{"n_layer": 10, "rope_base": 10000.0, "attn_scale": 0.187, "init": "normal", "init_std_o": 0.0, "train_tokens": 131100000}
Each number is 500 + 25 x the weight over its row's rms, rounded and kept within 0 to 999. Layers, rows and columns count from 0. Numbers have three digits each. The size before them is the row's rms in percent of the matrix's.

# up: layer 7 MLP up, 384x96, rms 0.293, rows 122-190, columns 0-95
# down: layer 7 MLP down (transposed), 384x96, rms 0.231, rows 122-190, columns 0-95
up122 087:503500511451514526509464531543518456523522521434516487478471507507535539452503444466487508495525532507547514505522490530479507506496531528514544497470482503506504477485530469500513492483520525529540529489479488507505501477496521500546476498496512483477467482448478471490521515534535484507
down122 088:521509541493496457500516484506524511512484495477524521509491457467449475477511517483490493476505505478531471444524483483493482517478513458466513508431512498513523483542518534502538478476502526503512490502502467578497478507540483528561485510508501471479466498492470492517516490512495511459
up123 118:507477503480534513502475519498516502507493488493492477509518537507487541479528508511507465500500506459508488521541501522484528520509530485464501505533492517528511491483505524463518550493515514482512463456484468489423458439455502499514476578492522501535475518482484493466497517503547483497
down123 115:481517503528478512487491486515506490485509494504461481487496492490495498501533508441519513524471486477530460506484466508483473486502454484485519518531455490491539446475474524504497521481520493473493483448460467457460536492496471503545503474507475534475468505498493472537528542511436477506
up124 095:529521463506504491517511498449502532511489533535501494519483521517483498484499540541533508488546466576499455523485505500499504489477498478537521511524523438471514540469511494515517462504487515540484497520558483463530497559490504490503481482537491496487470484499501481518513475519506494529
down124 106:524535496490507476506517517494516534514428441509515518526515504532503491491521534446485466481468499477479490488533492521475478503534495493482547461492509475499542490520484443480539501513505516502464533503509497447482510505507526519499491471438503529468496497491487519529484501457498462496
up125 080:456498482479517488523457494489537488498520479515509489514492537488500501480521513485525478498484511558503479492528499508487493481511492490477508528474508477501503498501507456508547529471511540544520494453508509497501500524494518530505526432509471501504575472504499529510490511442577476530
down125 087:503506513496474437554510515488524490518506489491514507485496477526520514508499521508498506514548484478502511476503477464501449475494484520525491512470531521510482487522507491490484542472446543505529500466539519544506564555497470514490504476515505485567498505487525524531502516457499523536
up126 103:477512460475479513505485492480536503513491494496488531523507490440488520499532472467527494498503505496488492470519491513484514506494534528481562504508506491452499430542504530503501539479461515481480532495479570543510464488527527499517495502499501460474508515439514503468507478520499466482
down126 105:501482503503507550468469473481498485502492539516479474508505493529469524560516502517537556506528491518464497482542484510545553486470499474488546466492559549504502532502514452494488490482503505475500515517472496489541503486487489459474494491499484491539498495525544460499498477488514520477
up127 097:517481487496539491485495536442493504478522506507483513421462489497499484531498541470512482509499503511486485499487442524483524480496484457514478498483546530470512466514517523500520572534499495481506464497475510503525537512492489508502487514516487511490532569479472494497542510473534487482
down127 101:507491494494426508508489476488428537524502465474492540497470509445495505506528502480542529502500527530515522518511497483548522495513482481508493490499544516471484461505511429487488464485514508532506478511485506519492496502488510484493534541501491489470477510530493477440512530458512491483
up128 103:523481493526510479516479498500493480511550485514497516511484529440504469513461512489509504472488512515486496495514503486475502477530560500484518502523506502490475487518489533495529515486543517461507514429550506438452510496480492489471469515476471458523466474502537487483493535518498448534
down128 097:538479496471492486499535503522510484556480483546473499493478466443489474498543541500524491490493501499477484493501495499461539523492501489516495516540509489499485450458514462482492498472481495473546519509510473503523515536476483499472493508505549544486446525520480500493516493447446479489
up129 091:468480465474507496447530520510529481499529498535482511502457514501527472483526523544503530502525487489536480470510505495521526473473499476469543467490515532481505521519469493515456482469523525543495510488538492490458515507504526529481494502469547563447493500497472517497499522466487498468
down129 105:493520490472499509455484514500506451541482490552537490511475515539503489537498471502493526520454486509530487480542484478530534467446491520472498529505488477505498524493500523473459493461499508452463516470519518511526532491526536483493499511540539544520492530511487474526508484490467537505
up130 104:526496493511511522530489459535511547529508553479498513492504512490556531476485494514497515509485463508514504523479496532522487503487498498504508543543514498480510518479485569498569483487512511499544524498501531509538470525511512511499478528524522555543536543520494507504534474477498483465
down130 093:521488524499471494513482507527474539499483474484492470481479471479514578494489522458517506469523485516491558519474494490512487472505477476475492510557541500462522523496476509539472524524530522538512535479541535455488494502509478478472535522525488522512494459523497519509520498475468498474
up131 106:479503490506494486491463472502511533531536528518487467518495457527467467480481488533505490480511466538515511470474501516498533505478472493488517497506471519456490478485456485532565481481523481487545508525531509473509506487486512474485485493481554498509541439444483465498512503514528483537
down131 113:488504441515498514493500484518510491493503515478497496548521450543542486533510508468534504541477510487498466569498486503491473509482455512482528474461483511516492470508508514482498465459538540502472555531523500450542479501499498463532491503534522511493492469509527479510502501512537514503
up132 099:512512501467518541466481503481514503539526515488536509464572481485503537504516503532482495519495522522541466461503508519486471490484484465458559487544502508503521484472477515511492510521471491476488492483484511527518461461458539460500496519532482507452489528515505515460492535491521473515
down132 102:512527515503534448502494528509529451473463502485468525491491499506502519485504508461499514528521502522519518509490509508496481495463486520512509494499477513482471481478515567466525511452495471523516539451547460502491528488493517488555500499539485455487476513483525474513545545497476471543
up133 097:495501489485530497437497474493500526488522494504552541520463502488514470505520464489526502520544533486502477493477486493494484491491524504468537455489533452484523496491526502453493507541504526520412485480490487479464497486470468518487512509440526505513494483508489502479518522534514467510
down133 101:447510477503500498503526527494533477477455452505490572453504501517548538512511487499489481527523522515490477527495491492518483510539479500538509449496520537465531494494470478529509511525495481504486514453532520522494465487475493518473536449503469516498513487496467506489491467517449499499
up134 105:495498494551511494500515495503502513475508512490474492507494491508545449500516491522458529463514504461456532509507491551456516478473543521555469508487487552495497468526502481501499473494523531527538489490496497548541482477482539520490472451482494514492461489534498556499501510519496525515
down134 103:509503530509506484466519514529538508509474469491509504508489476474504511533468541508513510506528484495505488493522540494470474486559483488490548483506464535466506530527471533493468507517512508523541469489535503437481452464495481499507479512551500519507475556458516504521538477485500466491
up135 111:504517499466518479549500460487506516477479532491490540489509528506462462543498483486500485516527460520504456520487488493490526513417521507523510525554501522514509507489566463508487529481462485475489531489527520495484504473481498528509514481503491501549462538515492504476489476480530469520
down135 104:465484484504542498496544525523473484508491482503501492526484563481513446499488502517472496526513436492495509470450487496506510504484535505538457495529471488513502519478503524506483532487441506493510502492549486505525501531473518500500466480480491518491476532497507498458501483505417471530
up136 096:498532487542565528511510501516509540533490519514501517508493488489500458462502488547506504508489477538522493454477525493483523517473491485472468499489488527478491477437503483450487518506511454495530479530480505454501460526479539517539481507515511486528511518549460508477470488490491527474
down136 095:544509504477479491514513538491476452494543475502555532503521530507505525529536498476492506443505505513535481494516492493455507469471480472470513512451492519504544519486465508492522532472551478544520506500495482484505510498493499513499530491462484468529515442496491462549469515496488514497
up137 109:473509473502520543473512464521533537476519466524493501501479500487493466496503477468524466468510544506511476433522523516489506483495476490498526476520484522512474507524519469481502557484517473550467525528525511531485487484492493501555462494463467535482505506476530533456478497486473479481
down137 100:484506489507514475427532504487506536507508525516484502511498492526558500512505510535526489474547489523537471478474505517497491461477537525487478483537518484480490494506474525560468549490458482505494523532515530507510548530494489497451493530501470472483497486495450527527476509476476512513
up138 099:504483480466482511494492455478519488527488490535535519519525478500561505508475446498510474483499485470514509542477525512514511521522518493464507522515518532521520498487505528531551557524483501510482524477494508521477541534512497567491520497537513546532536485492476506489549532499468505498
down138 102:526537500517504495514523503497516480518465510503479500526549475502492482486438501512514494504508515541493515519491476508546488468461528484506499544516443504499544482532496528527497511505494484498514437480473479444537491453490492508440488476470534536498515490487527515517515555504495501502
up139 108:524497483493515470497500518530484456500507534517492509464490530536525507471504503473505485493502524480497488524488576524531481455529497506504532507492502487495520515470544490513531533544471519407540499460532530500495513491491496520507480504511493494536499498534502534522463516509489457535
down139 110:538480485492481509513506483529521501503490520477539481461457519522498523483526468496480514467515551534486504499544503476526502515520473536484496477497511523456512529506461498497528521510496543478553549486538495503525494490505532498454522548457478501441498494468538516482519533506512486482
up140 092:482532501523512497483485497541514548508485542448508469458480491544499500488528471487513473495524521487520503536523497470485485518494433550501466505505515517524492491486489489469538501500501498532461481505467506471474499513520517492500494460549491544494440472494501493491510461450469526489
down140 091:518448479498501512458516559499498512518502518509488530559518492471515475483504512535512488474517519467485435503547531473518479494491487496497552541443475528500525500507510508439488498527491478511485494512487507463548504513473521493451526515468493518503494480515485545503494475504495489483
up141 101:504519502468550519477501495504491486513490536499480502540505454518507508482469507505530496495458535438520536478523535501516587496515475495489520496529474512505469520503493489533515474473479496510510488500509498483493498517516458467453468458491502492519480478469531537513453539485491521462
down141 093:494510499517508510496516542482411498515536525537478547482500513492500521488509505550454493555515543533540546478522482481499504510496520506511500472481502502498518515529490450539543507503512536486511489494468462470528455496483472525489517472485506489472497482516491528516536480490505493515
up142 103:503516500487516478498487440529508502493504530487493532525486526532495519507524483542486528484562496513518477511479487504488541512510471492440478480533525527532475544482454538490480529485471470537519530522481527510468514530512512524511480490488526508496501503474480471453513568485488523516
down142 096:530523496500476459472493497492511458463551505541513467501460470515492516533493531506496515530544477459485480488476504489486514492487503520474455480468502508525545521485532491480513471485479494479522510518479521464561487479509474504512540543525506516484536516508490481514523515524524427501
up143 113:526519497528491441515456491484531504518501501495551517521538484469484440517537503504502534529490496508498486499476469531549535494517478532459521504544507484505459539518539535459491506537521520505495513507516522479505537507476444533527517468514488494485509501502470490520489499523538480499
down143 112:520501510520441505519532501472529534461530542509545529497524497527492480533493484488457504478536513497511475510520530487526509519505494500473480515478504536455489477494497525521500479509537492521492503548493497502507466550493516516529435527493520521525540494537500498495531508492484423497
up144 088:495521475460480486503499528494510554508446462516501483520495471491470507546564518479481514490478515493485466522467496513508496476529476494438524505516511481525498501525483494471489506507529520536529502469535497519503457536512486508478475497475514512525511500483444554494473506476523523443
down144 093:454528499463503434487519512486512553532500493488446491553478512487474531543481490523496528512450495504448505493504526463504543495518530504478516506512491477495520528497493498550493484508496496509473486558560513496499516534480495456501497501473519478495492499499502458496472532488513498476
up145 097:504528506535483551522512458516533523544448527480457497468507497498469498512475462505504517439526528494487492486490475534518492500526474506544490465535501526508514474523485489462535493492479498536462447487459509504495511507519496499472515464490547516551500531513504511497511487467516531508
down145 095:492498454496510473507535499497472468487531468504534522475535525528477485526522496462489460508476512442463466487546505505494470499548481483471498507505509515520492499523466511489564473503478496459468453509530504532494515535490534509545539495481480550495480499517530516500491501476486495482
up146 101:489460485462510474471433526527537514487498475494512502448503496504501511481505545506478538486513518531535475468485515492525509460514488511501506517491514447471488494539513518507454469505568517483516491535525511476525507504484523522498515467469485482468560474519475522499522510488532484515
down146 095:554517515519485459495543498476513456528496482507482514490508505469509526527544515507476467505491458532499510504500499515475493489491496509462472514509483445552479547508514503505516468484477495516517484538517518540496546490501524524494547505447516534542534550488484532494527489507469490522
up147 089:515468446460499518476467533504513493513503486484518494521522550495481511495449477503537493492559517478483514498532483515497516464489472487469503507451519488484521498456469482473516487463511500526512498497487497503539515459535456494560432506498469484459492511480489524488487483499495521525
down147 098:515513475517472485507518510508512480479491525477485433500503486501507510477494482500474494472510448491479547491490472508533492506490486497495495483473491550529513459463448535475524508475497518476502542512565529488527487527585491521482503517519483486496537492461501471530485515503534496474
up148 106:537508475506504484444515459519500499510529511478506531520507490523490501559478491502449458475518521516490489492550483516495501500458519517510485490526521555541490483559485544497470503531464476512437558496488477497488516479479478508474512491495505493489472501524495509478461526522495470496
down148 099:520472497454534529437561502543524484526505548510486527498471521461493512545519491532464511496491487508511502506521491493513476514482545505465547498498558539486534474515501513486510502496505522480516485501492520512483488511496458496502482501529483473538470501512475450469526519458476518508
up149 099:461555512464511486505500532512519501472470545463524511497472450520512530518511531484505443502518537497514539526530498500531518427480489520513522516451528497507520517545485511482508493503445535525481517483531508493492502500517485531471500493528479500513482466489487463494496523494477468481
down149 102:507502639488495494508458516504434460498480513488506518517460476531473488509505489466492494480504484498486482496508482469519485526488486487501498493510506502477507510528502548454454459507477501517504493508529497514505479492472498499539499534513513517511480473503496498456498518501518494525
up150 091:502485504490496483493505502483519528515495547468511501485518481538499464489474517530491480482506490549506467505482487484471508516452490456500479503484518540518496537482488501513536462528475475499495541520483523454513482553465499518546479514495536534499507532495566463465492549477541499482
down150 089:501523460478548457504512520473517454530527491460485520511500485483527520513474543508489453529549493574493530495470517516549537478532482510484521540527497501495490517500499488493537482529474498505481506530465528489516478530501506524476502524510540524500566504510518495513495479502510480513
up151 104:523516452486498491456497486481500516473513494519537505496554488497486498513459512484470467465525470473496476509530568506482487498549492515503518545485504507453486494484536489519516502480511505510478509545526474541444542477498447488503496466512509530522467479484524511482501481459490521521
down151 116:496510519504520536492511517540485502453471464534505487492466484549477560516540525454511519490518470473485455499525503484481459498488490481496480514553480482453529462492501508543520480493484468487515520486500485491442482495532456473507520530492512542507494492524509494502450485499488486517
up152 105:524499511498513494513502502435515535524488510488537492491552511477524514485505483480511544450528498507528487517504470537513502481505472512505493494474487516518526445447539519485505505474505501547507516476477532525482509456573489473473509487480529536516477484488503542505515499467457519525
down152 090:544515600481497487490577502514437463549483493520513513502480511497482505520506518477456489503497514515524476510523502467538474474492493495504500461497484493526511535500518493479499486512507518480465538499514499526510450478522474516504493518493514548473495515487492467538516481488494518505
up153 109:478518485469514487501508446478491513449544500490510506488523527489525519512477515509503538501473540497503543500532492491453510477466496505476535549500481543469546468507500517522530509485452493496504481461471470549497546515493524516506506447483506564510493465519507512490490521474505489498
down153 108:499498498506528510466516489484487505438501464524491511460501486493461518522473535490518456463498508505490480528476506502489494493487481500495475516553471539495497468481486496467488477516526482525494538485489487512474473496527521512536497460555453520431482534540471487498464475463462512487
up154 118:520471479495515503488479531512528495509481492493539504478421524482491506467509533538517482535480521502526527492486492567493507496475527501493490478521460491533484511481517505472483538547528484537473557482508492479541496515474464527514512561480496458476516517492494524492525493485495478473
down154 103:489492461498528500499455544508481471491499530484516496528519535445458454455503489496503508508504490530468548495546465491539514507501511468517533473479545502522526519521499494556505489505508475483503506456489486489511501469499523522523450496477517491515501488523568482510507478503505536460
up155 090:515530525511518488483478507481506527494508507527486502491481496508441500544464526518489474468560480467487530537483504533473503486497506483474456470474491552506473509445525523507463509541483535486470496489491508502493496509477531563481501514495521492497531480508489497502476544518570505516
down155 108:524503504512460505521483479521496516449476467500499494537481513511538506527503514492531529516527488521523458527500478475499546526478474510444496544515511474476447492471498459479511560532527468478501488501486521478508515521507472500442500492495494521469489542518519517465468508469455494501
up156 104:472516480475480508483470530506495522473485520500545497505506512479510517523514516551453472499499491496444546499502523540503503436489503479517550505485510520523485461522502520450508501516509474496500505477500514528490471483522508534479526491523496510484527475521458533475498514551506542571
down156 092:496525526507481500486502491468501518538425488521485501498541465526542523460514475468534524506462483469490483503535549463513521479485531498513481496470535477492529495517482536516532488525467485543480500484540474508481502456499502498534498519513502492574499495515517477493473477513477492487
up157 098:454514498499498479502495546505511505541474474504491506491537491499479459454510510544466555498527536452514478504480506508454519471526521498510440519517504492516524472474508510447532568519536488500514491498524490491519480509506494521529501521537514540493485472462509487507493476480461516504
down157 098:519467496536492523476493497481536528527452463493504501495507537540523457506500498508503527480454499488513530526486501514506536472551533486481494516511496548530459516514470473483466551482483512506530539522508533520517509535480463459472499546511470498490504452489517492506453509517477494500
up158 097:509507474445486484557524490478522489522460533496498468488524504492474556458462487505497477452538475499538516531520541526515464529487508521503549492463506457502498486515507455518530526502540507461499510512529480516490514503530459506518513506515466497529494482504501494505460502476470515523
down158 087:463509512531498519498537501514502492489495498490512511492444481532481514480488485515525483489510491494553466468491484501536529477516533520507499500499468507512521482493504511505491512512501507490500508516495417533505548501404500521530518480499515489501490481529466529584521500487501539518
up159 099:536482495514511512503507527486508518528500492502460485499515546503480505479517502477494497468483481501515462486490451514467516513521546468494559547525500492473474507479464523504488507482457495531522483471527482536502516526487551531478429476503536533534473540522495474474517477504499468527
down159 102:488496495476472546479466492496525488492507473504548530543467470484494490536492540442535515518462498524513508510511490512478494507505533560500483535466476476490468468473476492519513533508483527484458539492442510478497527496490487501499528478505508543478518515516460526535482473518468517514
up160 106:480515483508478492489468539522528540529451537481453502478522478475489463525510503517494518492438544475514531490502498512508491498511500531514505558513515508510536478465510440518452532505477531506538544507516465511524517462510507479495464526477510492506505538484457498496498519497509486528
down160 108:507509564456486515515500511493510513477462495503500452491466489525551497517522536505502557507511480521509471486540488481450532508512484486474459475530475543511482497526500504497518512498500461466548558514463469496478505518504494496533494513511521480526495524486508438473516494525530493503
up161 097:526502463504514480467498508489528477505513528474505492482501514486509492547481511452480522492524502471521456547484522466547482479494494504497482531543492494497486520521527514507521456544497499520536482451491497518513485495501484507416472519509533540533486495537495553539493499493515476465
down161 089:490511447506540468480492481511474517510546471522518530461539492489509515518514485505477469530464550495517449519491537474498510479515554520483496529523517471479508494486507473449558463499485520459506506480490520490475490508526513473487501482494517487499496487494491533535491517496576516506
up162 098:487461475486509490500506483556484471564506500526489502493536521516515469512536524548520536453513523510499497574520487516479488492497457487515499535450459508521511466479509493503510513510476472490478492502505521519471470499487491488468484490530525500496487433502505510458491500453487471521
down162 096:498455527491519478464503514474540470463507439506518520498494508506486515510490529491503477479509539500493498507547508510453477504505506532458520467512436522528553490509481501540471498478441513491493489506493496522454455516487497464524542504535462494482491502492501451504526525487493486495
up163 110:493535480525475500524471507490481494521499504477500497505480499529486483463456502497533515534484539497481506513480552498479525452501496508467556514494540489516541476500539527503541440514524495454529489491508507508505465513441495465484551490459525538499496517480509503498493524468490530530
down163 100:522491471531496471509478520478493510478498519493545511479494485480495449497549495479494489488527517487499514482484527464533559460491481492497484468492457487499487520529495487519506483489495482507531494483528494492514498503527474511483565514478504500523552577555551511469520514534535519509
up164 091:478427508463484489545482506481485507521504569510508475528491498509484474483465469500550487498501527496516449552518499473465524503504521458488540503508521495516477498501529509481477514518468502522485496483470518484472513492473517520527508461468537527538529479563502520496482485501506475502
down164 091:463501533486502500524463506501494503541499527477515504505499482465527494502534500531518521485502449529537540485495459482488458492540524518476519533507447490495492491524511469477503494459516515474491504544474504530510478507535503478492507489522584481511527493475480489484509454443518481527
up165 099:499538509477449494507465465543496539492506491502491499474480527483492517454475490501502487494464513462481468476492518537538545517469483469519491491499519465498521475481513463467526477490488497498505511525581494474458528507504523515531499519510449547507486501501508534477529535513535495490
down165 102:478486530540440497519508492558464477503510495526454496486484538501520516503512544506512527509503489520494522525462468488538509505471517477484487499441506470458489509507515477555504472492480459512456517551523513518481523503511510485502538515486511509468444494496537525527530509484500483489
up166 092:506537438508516529453521481529504463566505498510511486537486485519519536516488477459486510480484495508492514476499502497487505505513452479503467505489498463526477477466493529480498483469493451521543500505510538483469556493484499451469472481512530510536481508504460503465526475465499487509
down166 103:515587492512515520471520466485453491487522507520487568489466435495501524505482477493505461500501518499536494508514521498496499497505516493506549527536470476531495532511523521470476549479546452491514482498505496500508480471491497491491489500483505500532481484533469501514503525451488483542
up167 108:533525466530507528499525536507500486545510478501474509516498485513489510473504491503532457464487527479503539496485490493489498470535515480461508517508492453523474486458486492511532455529466509508549534446450472546505514478498539494506518514507553502502458479493511528504466514551509500480
down167 098:494474493503467507481549508535538560534520483483491501508489495485523434534543545491519496473489459500492478449481492505510493522504516467441486501497526497487476529492492481498557469505486486523475457499498478523494517479475481550515486487439504507515520492511526533502490525513516512513
up168 095:501526500481540489480470475510496503525464563508467510492529499518514523530513500487519509499493497484494479509504454489427501484448510502539488499476515462498512523470500491520513511497511540504506487458451512517481458501488559484456525503538536493524506502493482504467503478505472545558
down168 094:501483501481476463515494518470477508482499525552502476520518505469443496527518488532492515463448517490461520500467491483517538493499481499510495478534526486516517501481522435493480504486523499513479486500514515536556468491506467526478502465486514502539534505516482463512514528499456474570
up169 085:471492496513530504514478545451491496484515506483498524493519521471495511517523496519499528515506543471490516483519485573484477503468542471456516498497520491488505472520508505480491524579508517478511514521517490497492529470464511524500512534472481505488564560502508445484525532513479491517
down169 097:477505455520488455536461465535468504504498493519503473472510479469470464507469517480479475467492494483525485503481474497478465477518498505537507481488527483500498489477550448496493494504501447501515499467466498456515473529541498499526517513497530500465505499486439488492443488514522487554
up170 116:488485457492509527503502497472535514475479533505532472537531486494527492511475460483502516478519526515497476478510519469525502482524510526504524515536503451485487491531487519503512524522501533531465515491521520499473484552544491476536532480547507524585468501506505539477542496469474483503
down170 117:484543473495486534537489559491503520487475495505445481480502526554526534455462518505496517506493526502512499440542500540491503474487534464507517523508541497521546504485498528525478486515470514501489513533503510486473472531497496513507527480530510508470499443513508466502456539484493494500
up171 090:524536498489446450494514508462533492487501528486495534477516485480491515498522543516510498494525481525495516493476499561479477500493514480467495485528491475464498542465496500469524488481495500495526495455480496445471535520464486513444540502489530456541477485477475512465506502521482468534
down171 099:485516533497513515517470555486472505509516511479514458448481502488496477527456529519484499529493482458531475510493477486454519486503498528502516484550504494527504464514492475492448484493494496424488543511492460534485531501495536513498548517492513452512505496489515479482509518478527449496
up172 101:514520462512507552503504457535523467513523530492511509534506519502507492471498507526529454467491522489487540500517501487514495492496511474496485523449541490500464456489471453500507515494503486474536525572527511502499490510518482530487481471529497464526543519440483496478472467462479502490
down172 102:510516514497476513533554521563504464501528492479515504506509504501510520513516528502538447450479496460459506503522500459464507489498488515451503493492558497505529457514502458515500532493502511500490517470510482512546491536527551526481482484483504501538485490482457539518536509476487493481
up173 097:471523487520550461486438457527499439539501492511500539517506496517538527495513553490499525486492551523496531486515483543470524520514522480499483497525503489541511469531485484494465459528442474484487504520516503527525514473489465484466491517480487498474515520513491503490499474530501469495
down173 097:480460475502479487548482491553476499500483499502505457511506505490495500491512484475507496471550511521520522503489471480481466535508466487479542496511512486530538475479484485502513480458473488455501492538557486465497524466506505462527517550469504453492507478471471461466527517458513532506
up174 092:541502510496495491486506448536489507503499491501490498494522461517509527458460503494442509449505466464491487534481513530500502483484530457493528499531458536540484492500520522515531525527532504536496509507523549441514474496526451495480523525520495476527505520485469531526536477511494511523
down174 097:500499508490503539494521542509538510545470460495501457487464486579509504507491473471479497486550509491533492462496504507511544500480476495537517468501445483495512474466467504497475495523457519481475489511494498471500486462517510526534502528510531509493517510482534483544516523528504516556
up175 090:514517483517497489499521518523483548514461487526494486508522520513488498530515463469481525493515494446498495554481543507474506489460546498539493502490494537443501502500466514502491523499495538523478539520479517531489480522499496549501493473507493542500485518535508517477505565451536548484
down175 083:447511503496486529473492510510520471504503491491475543496492472526544541484467543545467495502497485512491483455502497524505463537502499461496536472495509471513511510471523496519516515536501472480499450455542488490486514465529500500476527498492482491509520479466489477534493418546485489510
up176 110:528519476482444482480439511514513514511516502547495478490483464517477487485485480448494501465495500516470465476498499510518515448463506519522492475517486503481535490497547533515543531500513492506556493520520509486479522511539478479493482542487540456524534544507477494515489494495458513528
down176 106:476498491512450507511500494491497485493442487501474470487528465538514546492499473506507467469514515506459487548499496526529516494529559477495498518496458531542520511494488549470499454543513505455538525503504494508502505548479462505485530494505517481474522513516471534536483473501511485465
up177 082:496484507448487493445492537454511491501472461510522477538486512513473487433490488500475479456493480501504530519544467535487440479500485463490517527500482476490493477522479463523484518514496508507495522472522515537477493474491524502471513486447533477486500480508478477500460502515512554486
down177 081:474505484525524476469517508513488469503542523523553493443538486492541489552504485478522507506487443483504505474489531471538498484463502482555495510540505513511545526494503527501484506469479484504545510505495500500483515491524487486497465489540474508540505504492500443533457475513502539482
up178 096:488484484476495516488491491534508446508491526513535492526497504491486506518471469491423480456502490455505497459512508545490488471505493516459525506498528489556488457464542515511448525479522462513523499488492497500513510458530529498475480527485462545504526488515499518458502473529504483498
down178 097:491519465519504479496541504470413520503470462536480480532538513540498491528488473533490515487450479460473525490515484517494478528502486502514537517499496489545480478493511502509466503514493503480492477508547461520506466537507525490485522509544520528526527472507487466484506519502442508513
up179 111:504496497465474495545535470557510530464508529466483522484486498511501471512508495498474528475506514444494511459502487542542530458438441500527529467503508531488501495522504455508509532501479520506493484498495512449474482515511504505491481484513494492453513509507502540481500462486545491528
down179 093:480490484525501477542503466513525518470509504526491497541506528511476486476473490528501479518490525477454516463536473493534478535491481511498529482528521491484464478495509462459478481466484487450497446555514478532501460467494525460521483496514515457481482530539482452507497497498491534489
up180 101:446493497518544485473508571508499521549490539503484510486523539527479486533499500526455513468532528515514483479507480513477480498530454470491465491472507534515507497539494510492516533499513475499482499507505481517485534470476491512479497504496508550487458487505563544493488530501535544511
down180 102:535532490509516517536481476546519564499544544500498510522463491503541515499548508481529473501478471484517500526471481516525498498463463477499489500503520478519533451518479479513514546434514499500493505529476530479502475510470493516472481522500513496515476510516499494531433514471512521483
up181 119:537509486475476452514472512527509513492492542514473452528525491538538521531448449514485467481483496487497489476490490520502523503497505510470573495507499520482490505494520526501517518492504521502511529460473514496480515512518509464435527498504535544503477450476491503502457533539483485489
down181 118:488506529488469511517484478491491497512487473453491496496507468458507515470497512503485496481524506504510483472536485578484492494512470505507525488480491545500480540515497526483485492516504559489510512476466484521492531469545486524509520502457469539469498467484492425496465532466511556509
up182 099:525493473518496500490513510484521501471507518484519511478510451480483501500539510477516560504547507470495482499471456494496526507522425459490513502527526505472497475517504558499520513552476475492511541456513503513474544534507489526512499481495498539503491527464500547474526513513492548482
down182 104:455498484509480548502491486524511508551488500498471486468511502481472523518521531473495475483546482490502507488504508487488554466454479503457475478468508499505511503461493529539545518519478473496500509493528469526464505514467499502500460487512484498514529485460499538538479512492485569440
up183 102:512499526498504548478432467489534501510485544524562460497504516537485524460526543498536533495491520531505485486503487495499537491493511540527493507499518474492483469495511511534539489479505480497527504535503465522486484504506499513534544550514511543510501534505526507456544506526517477489
down183 078:492500579521467450520466464488471485511519510524509482464515496484520506478502493498525530539527496502483503437465488526556489523448480500492491474501537488533501509458473494519515492487459484466531498453503532474534533512510511493515495533482521527467518508491517502492521496467491490508
up184 107:461537473557504496492448498521484540516500486528540517510531506528495482483500486529535527524522424535499523512511537524515503484524540496490518513536509463482491504514506506492543491513476511492507513485483464516466502469468519534542490526521490523536475498499470498459524506476495478544
down184 108:465507499523445485518490512525576517507484535492472522533532500511530514525498457548537505494491497500502512501504508509546545507520520522556513507480516502508496543507529487501484438510520555510509487511516508527519482516527500517525495491506475464500518521461550517471543491505523492497
up185 111:515498479459518485501505527523502519505521511499503554485475485535516511507502493458509520488461463504469518537492461515517528494467559489516440533511513520499540491512467494493487519489520488516484493524559519469508490487554484562550512522519471502515469498507483502488504541518518452494
down185 097:520489476532517518477455498477554454516512501551488502485506510504414510517514516487507452475497499520504507509429538516489498509513503485488505520514503513503510501509512508468497496507514509500485526505511506518476473489508552441535539447492481535503509499487505483504560526528527509532
up186 114:512448449489498514502486483454509548530522461463499472507490480518533493473486507541480498482505486497524524532472571502490470460460520507433533488486494541504493463496493505478465487503506519521510532517498537513526553514488476509492517510487535479491524513496480525504524463491492519507
down186 110:536530500531455470444489522509442483530515528472526521488501528532488490516516494504495486483497501482482519522449485450498484492528489487541511473532523481511486482484476513481469529505490543499505515505470495521544528462522508514519534535524438456497461512502463530511494512484471501501
up187 093:474498448483494508446526517508503541515485508500527490499495496510553543499513500487464481465494495475471490485483528553518489505473488510501541519489487479528543528494485508471448483503540480499494482525542489474477492516511479500448529549476462484508492531486469498476447475529509508536
down187 088:514563489477502514527501533493503509492546514518490501526505505507485461490490466487473494457506483525507521452470507497558458499502515522484480466537493483470521535543560537491524525540494467511487493506529489517504463474497514503534508494511495523521524506547511465509501530567501495500
up188 094:538455490508544490518510539475564555532504499494530517444506514507453491508557490510514525496488514503503487486492480532493504528510488471504499514508545505518455484535488509487535476495486538481511498451504503524468507521470502483439502546487497485478536528522501520512526487531505478498
down188 095:531508532487439520527472530504523499523536485496466496476509481486503509502540556494488506521515550479526477521503469534475490480479487542485472514472491467481451456517483514512479527523483503483471521525497517445533532513494514493514538492518527507509458460488532489508550510494514519520
up189 097:483480472514560507478528477528506539480523509452497508530492507527500517459485458482455491472528476519532505501525510492476491496493484534465497447484523495486476477489495485476519484497507525522466499477475444509478471495483503500490520465493473501503493512433549530514470469461459493473
down189 106:519472553510516491498501495532482513521531506513503533491498526487477522543539471504503531500443535429534497484501511548522522479463471473514518488521515487472503476484517480477482521499494525475528488476497469525490551524470537496477527468493530480473521493526502480517489454506542471525
up190 096:482447495476512488485486498497492534526529522469476497515505486545496492507487465449449524506508516464544484504508474483472525481483451531445500460454513514479533497505513473468519512511509499510527477531459537503479526459498458482496468539510504499525475485491522472480471509522488461500
down190 100:494450483512541497484480482526530481483467528473506522478513506491485484485454470537505476514521458501470459529467505480498506490533517528508493430489478499490513507477498471509485488523523528499500531509512538518469533463522488523530525520493515455534521524483522489448499489562465518483